Weights of a small transformer language model: vocabulary 8192.
Each number is 128 + 24 x the weight over its row's rms, rounded and kept within 0 to 255. Layers, rows and columns count from 0. The size above them is the row's rms in percent of the matrix's.

# layer 9 attention value, 96x96, rms 0.0524, rows 72-95, columns 0-95
size [ 72  99  77  75  75  78  76  74  78  79 100  91  84  79  85  72  74  87  78  84  81  89  84  88]
[[ 97 144 130 146 105 136  92 126 142 161 135 102 171 127 121 160 118 103  96  67 141 148 149 180 119 189 128 143 166 131 109 136 150 105  85 133 158  97 100 130 156 162 120 119 121 124 114 140 102  56 113 102 136  91 122 123 136 100 122 137 145 120 140 179 139 142 135 129 149 132 104  95 127 152 137 145 135 124 100 135 107 142 138 115 142  95 126 123 124 113 165 138 159 175 117 128]
 [124 140  77 127 134 140 128 113 101 161 110 163 117 151 103 133 122 150 142 133 137 164 110 144 131 133  84 139 144 144 107 126 183  77 104 140 129 155 150  65 124 147 112 125 112 143 153 150 128 154 129 136 115 156 136 140 170 146 135 109  97  94 111 163 176 130 142 140 146  92 120 114 100  99 110 114 109 125 146 126 115 173 152 143 126 142 124  76 100  98 122 151 109 166  78 138]
 [121 147 169 142 152  95 116 157  79 134 108  84 130 137 123 109 134  89 133 182 146 125 106  99 120 183 110 147 158 114 132 109 124 163 107 133  84  68 138 167 143 132 114 127 159 168 145 127 114 146 143 143 111 122  98 119 145 124 110 163 117 112 136 111 133 126 115 145 163 120 156 157 155  86 135 127 148  93 133  87 134 125 144 113  81 118 146 131  82 116  90 145 130 117 144 139]
 [134 128 121 133 101 121 147 153 119 112 128 110  99 151 122 136 157  88 117 100 131 166 139 152  64 123 104  94 164 109 117 108 104 146 100 139 144 136 106 168 120 173 113 141 150 114 149 160 153 107 149  81 114 124 116 100 158 132 131  94 127 120 128 161 113 143  98 115  99 150 164 183 114 155 177 126 131 170 154 119 135 136 134 108 116 134 133  95 154 101 133 124  74 110 124  89]
 [143 115 158 138  98 131 163 154 148 154 118 130 111 146 154 147 105 113 138 142 120  85 123 108  81 164 100 121 122 145 132  93 114 108  98 147 165 118 125 176 127  98 129 136 141 111 104 102 140 154 125 191 136 151 141 101 127  90 141 142 151 147 138 124 146 176 120 134  52 112 164 177 129 124 157 138 117 146 100 143 166 107 117 104 117 153 123 139 150 128 166 136 144 137 145 152]
 [145 138 163 100  95  92  94 145  64 173 137  96  91 168 133 113 137 106 108 128 113 118 148 151 144 171 152 158 133 114 173 138 132 134 128 124 176 114 136 101 156 123 126 145 107 144 144 147 133 144 126 129 150 118 143 147 122 114 142  71 147 123 144 145 125  65 115 136 138 105 139 106 112 145 127  97 139 153 108 112 119 136 103  99 129 109 146 123 121 149 138 180 160 163 128 177]
 [120 155 139  99 144 180 162 152 133 131 115  75 112 160 123  94 123 179 110 135 126 144 115 112  95 159 147 111 114 118 126 140  89 164 188 132 111 108 128 163 167 155 137 103 115  84 127 159 125 119 141 130 153 112 150 122 110 132 135 121 132 105  78 103 167  86 114 120 154 123 140 120 109 179 131 110 129 128  96 119 134 106 135  77 114 154 110 128 157 145 135 154 116 138 154 155]
 [117 135 120 115 126 110 143 113 139 169  80 146 161 105 126 130 124 112 103 126 125  78 185 134 153 161 156 128 129 100 141  95 145 112  96 132 150 136 110 160  77 114 149 136 137 164 140 119  99 134 104 136 152 129 157 171 135 113 127  33 142 155 119 158 136 164 130 155 113 110 117 102 122 136 122 125 134 138 128  98 122 119 140 161 110  75 132 158 122 113 115 107  97 105 115 120]
 [ 83 170 139 139 180 102  96 142  94 136 103 130 110 103 135 119 154 117 157 139 146 177 164  98 160 135  99 131 120 101 131 124 113 136 153 139 115 172 137 143 143 120 131 133 101 145 123 128  91  77 146 131 105 124 150 137 127 160 124 143 150 128 130 107  93 186 135 118 143 129 155 111 137 102 131 179 132 133 115 174  96 149 144 111 119 111 129 155 100 162 122 127 106  83  81 105]
 [ 79 118 129 100 161  83  93  97 153 105 159 140 133 130 103 132 138 127 161  91 126 117 123 144 143 134 139 139 106 126  96 158 140 131 154 119 140 166 160 111 125 152 137 147 149 129 101  72 168 154 142 134 133  84  98 118 130 134 127  98 116 130 142 158 124  83 164 114 102  80 142 144 102  77 119 140 154  98  73  92 121 136 131 133 101 160  97 136 108 114 111 115 116 106 137 145]
 [104 112  84 170 136  96 129 132 132 108 127 161 129 102 118 188 146 118 134 181 136 100 158 115 119  99 126 181 105 124 127 120  92 111 134 120 129  98 105 141 122 123 158 113 111 138 139 109 126 135 134 102  92 156 101 182 160  98 166 125 132 160 127 126 129 103 153 115 115 118 163 122 132 122 163  92 181 130 153 134 127 107 147 148 127 112 141 113  93 134 108 194 120 140 104 114]
 [172 116 124 116 129 142 119 177  96 111 163 132 121 139 129 153 117 104 144  95 160 142 162 121 196  96 116 182  93 172 128 128 137 148 135 157 123  73 156 133  88 120 121 132 117 138 121 124 146 126 125 135 181 100  89 154 100 127 119 101 149 111 139 138 127 118  94 133 152 142  95 111 131 122 104 119 149 129  71 135 155 126 126 161 151 144 145 115 125  92 154  97 139 134 140 103]
 [165  89 114 144 155 133 152  89 138 145 156 137 153 136 116 197 130 115 112 124 165 140 124 173 127 159 139 104 113  75 114 117 144 101 119 137  93 155  85 147  82  99 158 116 161 127 140 154  95 154 159 120 115 140 126 101 118 134 118 128 147 131 104 145  99 144 102 126 101 160 121 144 109 178 153 118 164 118 147 116 146 134 124  90 105 130 143  73 115 141  99 107 126 145 123 124]
 [152 109 125 149  91 154 134 135 141 113 144 107 103  58 152 110 120 118 123 136 148 130 147 141  92 130 105 127 160 124 120 147 120 139 134 108 118 150 134 159 111 124 135 116 163 114 103 107 134 120 140  94  93 154 110 155 143 163 115 134 134 126 147 134 102 140 127 127 141 159 130  68 157  75 166  88 128 169 155 145 157 152 170 122 105 141 112 129 171  99 127 117 166  72 119 166]
 [160 170  89  92 144 141 119 128  98 103  83 127 125 154 124 113 108 128 142 131 138 120 112 175 142 126 126 130 157 176 129 119 101 112 147 172  82 132 114 128 153 129 145 124 126 141  89 140  98 145 115  92 132 140 119 131  97 155 169 100 132 130 114 158 156 116 107 147 105 112 109 135 101  99 159 112 141 158 136 117 106 144  48 105 118 148 173 108 134 153 129 139  76 132 129 148]
 [124 129 142 156  94 148 133 160 113 127 144 179 148 155 128 171 131 121 151  95  86 120 105 124 122 167 130 130  82 118 157 132 124  99 128 134  69 108 127 158 174 123 176 108 133 112  85 129 124 146 115 135 108  96 131 164 116 148 120 110 134 109  75 161 100 142 111 160 101 131 123 133  77 155 103 129 114 124 135 105 140 134 147 173 164 133 120 132  99 117 118 144 124 160  93 114]
 [141  95 119  83 164 108 137 108 134 131 108 150 160  94 152  95 148 153 138 126 112 130 127 166 171 132 112 118 165 129 116  93 135 107 152 164 131  94 114 107 122 134 108 143 148 130  95 108 159 104 155 106 133 142 168 115 104 153 116 132 157 113 147 161 155  86 138 125  87 130 156 110  99 106 128 183 128 164  70 113 105 112 146 102 126 110 133 101 103 166 121 112 125 159 104 140]
 [153  69 107 144 140  77 139 156 108 134 104  86 129 128 123 101 115 112 114 127 134 114 117 125 135  94 142 129  88 112 163 103 164 114 108 139  92 139 107 154 120 126 131  97 102 116 180 104  86 144 167 168 143 130 155 144  83 170 155 132 142 125 161  78 150 110 140 126 119 140 126  98 125 189 121 121 134 131  82 117 114 141 130 104 140 120 139 154 127  88 132 130 155 133 111 144]
 [154 143 131 135 114 123 124 142 129 147 110 126 137 114 181 101  91 147 174  95 172 127 164  91 138 138 105 122 113 138 125 120 111 138  96 124 138 136 138 126 132 173 148 124 140 150 125 170  83 132 112  91 157 152 156 151 159 119 163 162  78 124 119 103 150 130 162 135  99  88 136 124 138 172 132 166 153 189  79 116 132 137 152 142 141 108 126 154 147 141 113 130 104 103 137 114]
 [121 128 127 123 195  87 174 131 121 137 150 128  95 134 120 115 135 126 104  97 144  77 140 106 120 116 136  88 131 130  98 120 122 178 154 112 120 113 117 124 116 139 183 107 116 188 102  88 137 133 123 126 141 151 156 161 131 124 142 170 115 108 105 130 138 154 148 131 110 136 138 101 155 121 130 125  92  97  99  71 137 114 115 111 148 135 184 136 152 113 142 145  96 124 126  90]
 [116 143 120 151 156 123  98 107 143 117 141 173 132 106 139 139  88 182  94 148 132 174 133 139 131 113  95 144 129 114 157 129 150 161 167 125 138 122 139 133 106 125 154 130 133  84 110 140 160 112 106  81 130 135 119 132  80 125 144 140  68 146  93 153 108 130 132  92 164 157 118 132 144  90 145 159 119 129 188 123 136  98  85 111 141 143 143 126  99 123 128 119 122 157 172 115]
 [123 130 130 130 134 186  97 147 182 131 128 159 118 144 120 146 175 105 131 156 141  89 134 166 102 143 134 127 128 113 109 108 161 137 107 120 113 109  91 113 164 153 146 147 111 121  88 123 117 155 141 133 118 175 141 126  99 124 129 176 117 181 145 113  90 107 121  85 130 122 108 175 147 177 124 125 145 150  96 130 116 129 139 105 116 122 160 137  88 113  99 109 159 142 156 153]
 [119 143 130 121 150  79 142 159 110 121 140 156 125 122 139 109 163 100  84 103 118 128 138 128 113 151 115  98 105 118 190 147  77 122 163 155 144 113 121 126 113 120 131 132 122 126  88 150 112 136 139 125 203 113 112 101 126 133 119 124 146 144 159 108 141 159 102 108 169 125 108 144 164 135 162 127 128 109 170  90 136 150 149 176 122 138 173 168 149 124 115 140 142 148 118 164]
 [139 138 100 134 127 143 142 129 149 104 118 167 180 125 157 177 169 116 151 113  90  87 154 139 124 122  81 130 102 124 114 118  60 126 103 132 151 151 116 132 123 188 127 136 119  96 130 128 105 168 133 134 128  59 151 128  90 157 106 116 147 145 118 124 119 150 164 147 135 122 139 134 130  94 120 125 131 130 157 125 134 171 111 144 155 102 152  97 111  85 147 128 144 125 108 126]]